{
  "num_hidden_layers": 10,
  "hidden_size": 64,
  "num_attention_heads": 2,
  "num_key_value_heads": 2,
  "head_dim": 32,
  "intermediate_size": 192,
  "vocab_size": 8192,
  "hidden_act": "swiglu",
  "norm": "rmsnorm",
  "norm_place": "pre",
  "norm_eps": 1e-05,
  "positions": "rope",
  "rope_theta": 10000.0,
  "rope_fraction": 1.0,
  "qk_norm": false,
  "attn_scale": 0.177,
  "bias": "qkv",
  "tie_word_embeddings": false,
  "parallel_block": false,
  "init": "trunc",
  "init_std_qkv": 0.0625,
  "init_std_o": 0.014,
  "init_std_up": 0.0625,
  "init_std_down": 0.014,
  "init_out_by_depth": true,
  "optimizer": "muon_variant",
  "learning_rate": 0.0043,
  "lr_mult_qkv": 0.7,
  "lr_mult_o": 0.84,
  "lr_mult_down": 0.7,
  "lr_head": 0.00747,
  "max_grad_norm": 1.0,
  "warmup_steps": 200,
  "schedule": "wsd",
  "decay_fraction": 0.376,
  "decay_shape": "linear",
  "final_lr_fraction": 0.0,
  "batch_tokens": 16384,
  "max_seq_len": 512,
  "doc_mask": false,
  "train_tokens": 117900000,
  "max_steps": 7197,
  "dataset": "wikipedia_en"
}
Each number is 128 + 24 x the weight over its row's rms, rounded and kept within 0 to 255. Layers, rows and columns count from 0. The size above them is the row's rms in percent of the matrix's.

# layer 4 attention value, 64x64, rms 0.11, rows 33-57, columns 0-63
size [107  94  96 100  92 107  87 111 103  90 100  95 104 112  96 106 108 116 104 103 102  98 112 113 113]
[[ 97 146 150 110 156 184 143 152 125 155 178 121 129 115 131 117 174 138 115 119 132 174 117 143 152 116 136 106 121 133 128 105 160 112 153 173 138  86 162 118 135 115 173 121 106 119 129 110  93 102 147 113 142 120  73 154 117 102 145 135 120  98  97 122]
 [118 112 167 102 123 141 122 127 129 169 177 116 108 127 112 111 155 123 188 135 134 155 108  98 153 108  92 148 128 107 147 104 144  98 147 110 131  99 132  67  90 139 142 126 123 124 142 111 139 125 150 122 147 158 143 143 190 149 106 147 138  98 129 160]
 [121 158 127 148 137 136 142 105 130 123 162 173 165 137 143 137 154 116 136 169 114 138  92 116 129 118 135 104 152 107 130  93 122 102 103 127 118 147 141  94 146  99 106 136 107 133  99 158 151 126 151 118 135 171 177  88 105 163 145 111 130  66 149  87]
 [ 99 127 121 105 144 130 123 120 104 167  86 109 154 121 111 132 118 122 144 163 133 124 161  81  96 112 123 103 145 103 178 141 138 171 127 182 156  98 176 106 134 148 139 109 106 101  84 119 133 127 122  95 109 114 127 133 102 113 137 146 106 115 102  89]
 [101 120 159 109 155 116 113 154  81 145 130 155 117 115 124  92  77 127 140 163 141  93 131 149 133 162  97 160 146 141 127 103 112 156 146 141 146 120 133 113 134  93 154 188 121 122 111 143 107 164 142 139 157 135 156  73 119 156  85 139 123 143 129 128]
 [142 173 130  77 116  84 153 109 139 111 114 122 135 138 127  65 116 129 175 121 120 109 112 169  97 150 121 137 103 104  98 104 129 110 160 140 144 149 132 143 119 153 139 147 160 165 114 123 145 142 138 152 139 104  67 127 114 156 132 104 114 103 128 161]
 [150 111 118 182  88 113 127 138 107 150 152 110 121 112 107  96  83 110 106 127 133  94 100 125 110 149 132 116 112 133  91 111 105 124 119  85 111 168 135  78 120 129 135 160 108  96 133 144 133 132 129 132 164 149 153 138 125  66 131 151  91 129 166 142]
 [105 113 114 162 132 169 167  98 131  84 146 107 162 121 143 145 135 164 150 151 148 144  77 103 141 113 142  90 112 120 115 156 115 166 108 146 128 117 176 128 109  95 100 102 106 121  98 173 108 140 154 159 144 137 138  96 143 114 100 146 120 143 121 121]
 [118 130 115 112 102 168 135 144 151 154 146 109 147 111 132 178 147 129  86 147 163 119 143  98 131 176 120 138 131  97 145  72 132 141 131 142 171 104 146 139 112  96 140 122 137 105 122 166 144 161  96 141  81 107 140 109 105  92 123 118 145 156 101  99]
 [157 160 134 123 166 104 137 126 118  97 137 145 183 152 142  74  89 122 143  78 161 144 137 173 120 109 139 151  94 160 117 155 171 147 131 110 129 129 146 107 138 101 123 148 131 171 116 160 137 170 139 118 131 118 144 165 114 134 141 125 124 151 113 148]
 [106 161 125 137 173 130 178 169 123 131 151  84 102 136 149 155 134 129 121 130  83 125 105 129 145 129 113 125 154 125 109 103  85 142  94  91 130 111 125 110  93 143 110 108 100 105 148 110 136 133 135 123  80 108 103 150 123 147 144 129 156  61 109 114]
 [116 135 125 116 128 153 125 162 148 134 109 119 158 110 125  85 140  90 136  90 148 179 100 117 159  76 118  91 130 124 128 118 108 122  92 130  87 115 104 141 145 194 142 138 153 137 140 121 145 112 138 149  91 118  84 141 103 117 161 152 136 145 151 109]
 [ 99 124 110 164 110 152 150 138 149 134 151 109 135 167 144  90 123 109 104 107 139 122 129 155 127 107 102 127 115 133 147 152  98 155 137 129 149 139 133  91 151 139 146 170 116 155 131 103 144 152 129  81 112  58 131 174 136 125  82  75 119 148 131 134]
 [122 160 152 114 119 129  86  98 153 147 158 146 110 164 135 131 121 144 178 107 118 158 161  82 101 109 143 134 126 105 119 129 161  95 138  95  92 150 121 161 146  64  99 161 126  91 120 110 128 140 143 119 168 134 141 108 140 118 153 126 143 127 149 149]
 [134 127 116 125 124  61 157 162 143 140 122  81 165 137 153 128 124 179 102 178  84 131 171  96 151 128 130 123 110 105  73 150  96 110 129 146 113 115 140 138 168 114 116 146 133 122 137 161 121 105 118 139 124 156 122 112 126 121 115 100 134 124 112 159]
 [116 155 171 126 107 132  91  84 130  98 137 112 135 129 123 115 118 103 114 126 116 121 110  97 160 112 100  74 116  86 143 125 138  94 117 150 115 108 183 124 114 145 107 125 166 145 151  71 150 145 122 103 129 121 121 164 146 129 175 125 139 143 118  87]
 [108 141  93 121 132 162 112  76 134 141 111  87 129 114 132 154 141  98 103 130 109 100 115 111 185 164 163 146 134 134 149  96  80 102 133 150 149 112 135 152 105  78 141 108 137 157 119 153 158 155 137 112 116 128 102 140 129 150  98 151 121 148 163 111]
 [178 124 125  89 144 131  98  99 117  99  78 134 166 169  97 146 139 155 132 150 127 130 137 116 142 106 120 153 127 169 126 187 155 116 152 119 105 122 113 115  91 165 111  70 121 115 132 148 123 106 145 121 136  92 151 118 146 146 130 120 136 162 130 149]
 [154 105  92 141 128 138 116 124 142 120  91 134 125  95 112 137 133 131 117 145 107  66 144  60 114 117 149 146 131 109 147 144 168 106 100 130 161 161 107  91 141  95 147 174 134 169 111 118 134  96 152 136  74 113 122 139 111 106 139 145 112 124 132 114]
 [ 61 158 103 114 134 111 125 130  84 148 143 104 117 144 121 129 114 149 155 104 126 169 131 133 188 112 130 172 122 156 148 146 143 150 131 132 148 132 176 118 102 146 112  98 163 111 131 122 182  99 141 120 167 124 141 108 151 103 119 121 106 112 115 111]
 [162 127 115 110 122 160 120 115 178  90 141 133 115 108 111 154 142 119 115 123 101 177 151 112 100 131 123 154 100 115 178 123 100 129 108 132  94 129 141 107 154 107 106 132 137 110 134 130 112 139 165 130 162 148 125 127 106 120 138 156  79  63 179 127]
 [126 105 183 123 122 120 115 137 103 153 132  89 134 153 106 150 131  90 105 115 145 122  71  93  94 121 141 123 142 128 137 132 123 148 107 131 132 131 167 128  84  87 165 114 150 136 110 134 156 139 110 135 117 115  98 147 111  94 128 120  69 141  80  96]
 [130 101 124 138 139 153 137 143  69  79 132 132 139 103  66 158 114 161 103 115  98  93 127 119 155  96  98 149 154  85 123 107 138 153 115 137 142 151 148 149 106 115  95 108 118 152 113 114 172 151 150 111 133 135 141 118 153  79 128 125 144 147 125 143]
 [145  61 132 161 140 146 168 138 155  95 159  83 130 106 140 149 140 125 110 126 138 143 113 121 138 100 138 101 116 116 139  91 115 139 164 142 162 141 138  85 164 144 122 129 137  85 154 159 119 107 105 137 116  85 128 133 159 147 121 119 147 156 132  81]
 [136 108 146 152 126 104 141 107 144 154 137 137 140 112 167 124 106 139 140 134 140 129 165 155 104 129 124 120 113 122  77 163 100 119 124 153 117 130 108 107 117 141  71 134  92 138 137 122 164 203 136  74 145 119 162 102 103 137 150 139 128 116 106 173]]
# layer 4 attention output (transposed), 64x64, rms 0.115, rows 33-56, columns 0-63
size [ 96  89  96 100  87 105  89 103  92  81  94  89  97 100  89 101 102 101 100  94  91  86 110 104]
[[143 138 125 132  63 150 116 153 117 131 151 130 131 121 150 118 143 142 129 188 150 101 122 131 122 101 126 149 149  98 120 137 146 106 125 143  94 119 169 133 120 168 115 120  94 136 131  90 128 112 128 120 106 145 140 122 106 100 200  79  97 143 144 170]
 [133 149 126 128 112 135 149 171 101 112 147 121 107 117 140  94 114 115 122 121 150  79 143 135 144 179 176 143 117  81 114 135 138 147 136  94 138 139  87 160 109 161 151 143 109 142 119  90 158 154 113 116 126 141 100 141 134  87 115 103 159 180 120 155]
 [147 163 153 123 125 133 117 170 115 153 137 127  93 146 158 133 126 143 113 166 135 109 146 124 130  91 141 133 108 112 151  94 141 178 105 152 153 144 118 120 134 126 169 180 146  71 135 121 154 100  96 161 148 109 115 122 119 123 124 139 143  96  73 100]
 [127 146 126 159 118 143 142 110 140 131 130 106 148 127 178 143  96 211 135 196 121 114 145 138 151 155 153 145 110 111 129 130  97 100 102 146 133 124 116 139 159  93 132 125 125 105  73 126 116 112 127 158 153 134 144  96 116 127 140 136 105 139 138  85]
 [113 109 111 110 109 167 172 132 135  68 110  98 126 129 165 182 114 117 181 136 151 165 152 144 144 135 120  99 121 141 142 120 142 133 121 138  94 101 134 149 169 145 162 150 128 106  89 109 150 119 118 141 151 131 144 105 143 125  92 114 109 134  98  93]
 [134 137 119 153 134  91 171 142 110  95  98 131  77  71 119 124 118 100 135 135 111 125 108  65 137 160 134 107 138 113 120 114 115 126 114 112  94 165 141  88 117 146 156 127 129 140 111 104 164 162 169 114  97 165 129 110 107 156 149 138 110 127 110 132]
 [143 126  99  97 175 104  97 126 127 110 162 126 151 114 132 132 118 119 131 143 135 165 139 149 152  77  94 103 100 140 146 103 158 137 170 120 131 112  59  99 116 149 143 130  88 109 104 151 134 156 103 102 124 105 114 144 143 114  94 163 113 145 135 105]
 [138 112  87 117 106 107 103 131 107 121 128 136 108 148 140 109 158 140 137 131  95 124 150 127  89  97 132 115 102 102  91 145 112 118  93 145 137 167 132 170 143 138 137 135 152 116 128 137  86 119  83 123 161 158  61  89 109 100 134 178 135 132 154 128]
 [121 129 117 141 118 120 114 121 155 115 119 134 131 116 124 128 128 161 117 129 140 122 116  99  94 143  77  93 178 124 136 111 148 105 149 170 138  99 119 151 184 129 162 126 115 105 141 152  60  94 125 160 104 161 104 160 115 117  85 139 144 145 160 125]
 [115 167 120 133 123 159 118  94 131  74 130  86 120  96 145 104 145 132 154  87 132 118 101 129 121 125 138 144 105 160 108 129 102 102 139 147  91 135 143 108 111 137 113 132 143 137 118 159 156 129 111 131 111 139 179  97 136 170 181 176 153 137 102 162]
 [160 150 140 106  69 132 114 126 130 134 140 112 156 153 159 145 114 107  92 106 130 135 139  96 142 127 124 144 120  52 123 119 149 115 134 130 107 147 120 121  90 119 118 150 110 135 169 159 107 136 109 157 142  97 105 137  56 167 128 132 102 109 131 120]
 [146  94 127 141 146 116 100 150 140 119  99 166 168 153 131  97 102 129 101 126 102 128 138 121 147 125 169 141 135 104 160 142  84 129 147 149 161 111 184 104 123 162 127 150 102 158  86 110 123 157  98 166 127 125 134  69 134 157 135 130 130 137 122 154]
 [113 192  79 118 107 152 132 155 108 102 106 130 140 146 118 155 119 141 149  97 132 175 106 111 160 143  88 173 142 155 113  78  89 134 155 118 146 124 117 120  94 119 129 145 107 132 150 124 137 139 116 126  98 150 138 147 116  71 155 110 131 122 131 116]
 [144 153 149 148 167 112 145 130 127 137 155 139  84 179 111 115 167 135 157 171 152 114 123 174 140 124 118 118 147 149 144 160 121 122 137  85  88 112 138 136 103 107 129 147 138 114 142 139 178 159 117 131 170 168 118 169 114 140 156  97 145 143 134 138]
 [140 144 110 131 105 117 118 130 147 131 121 108 168 111 119 160 128 112 101 159 119 135 108 115  99 126 130  48 107 143  92 147 144 122 123  83 150 132 106  97  84 145  97 123 166  82 132 127 103 115 130 152 119 138 134  97 136 122 150  95 160 108 168  94]
 [118 129 135 153 137 103  56 150 126 126 124 153 109 139 155 139  96 134 141 120 161  90 113 137 137 148 153 136 144 124 155 156 119 137 122 141 128 118 114 117  79 118 134 128 118 154 104  64  86 124 136 126 124 165  83 132 149 113 128 152 142  60 152 130]
 [ 95 109 141 151 105 130 128 147 134 146 118 107 120 125  94 137 134 142 124 156 127 130 162 114 162 133  97  92 163 103 165 112 104 164 125 188 143 106 139 153 129 111 124 199 130 164 110 166  81 126 155 111 111 131 100 142 133  99 129 147 145 118 159 129]
 [149 145 117 151 141 124 141 146 121 150 112  92 171 146 124  99 152 168 116 126 140 117 149 110 119 155 159 129 100 162 107 147 128 107  92 127 119 108 144 135 136  98 163  81 173 181 112 149 166 121 158 122 119 123 147 125 160 153  84 151 170 128 133 148]
 [ 98 163 149 154 129 137 116  89  95 130 115 118 134  76 144 127 115 144 140 197 129 142 143 106 161 113 101 147 150 131 149 112 142  83 155 113 169 137 140 101 141  88 102 127 180 129 136 149  96 153 113  87 146 118 145 115 147 116 103 121 112 137 129 110]
 [ 96 129  99 147  77 111 173 119 101 104 115 116 124 140  93 152 114 169 106  87 130  66 138 114 157 123 142 128 109 117 118 134 157 147 118 130 108 151 129 135  97  94 126 106 102 124 100 120 167 116  77 110 149 159 144  97 107 130 113 138 117 149 163 133]
 [157 115 127 127 131  91 126 130 144 142 148 144 115  87 149 122 167 146 141 173 103  97 195 141 171 130 135 147 152 161  93 145  94 152 170 119 125 150 123 149 117 142 108 113 100  92 129 165 111 107 138 103 152 102 114 105 113 133 124 118 164 140  96 130]
 [ 75 157 136 129 137 127 141 135  98 143 136 130 153 154 145 171  90 124 178 119 119 110 101 101 138 119 105 111 184 150  95  88 115 117 118 144 127 122  98 130 140 165  90 120 106 147  79 110  84 105 127 102 164 146 131 138 123 138 119 153 110 156 131 119]
 [110 135 113 156 137 125 118 125 124  90 129 138 113  85 129 178  89 125  99  81 152 101 153 149 145 102 120 146 117 114 100 130 138 121 112 144 179 147 138 123 171 112 133 115 140 146 172 120 115 109 139  83 185 171  91 125 112 117 114 148 144 110 153 133]
 [133  80 135 104  97 121 106 146 100 151 141 149 159 117 128  94 126 136 134 120 128 141  79 104 154 123 103 125 134  72  96 107 113 133 153 159 137 185 126 113 156 117 146 122 135 109 154 159  86 100  69 146 125 167 124 125 163 108 121 120 138 123 126 143]]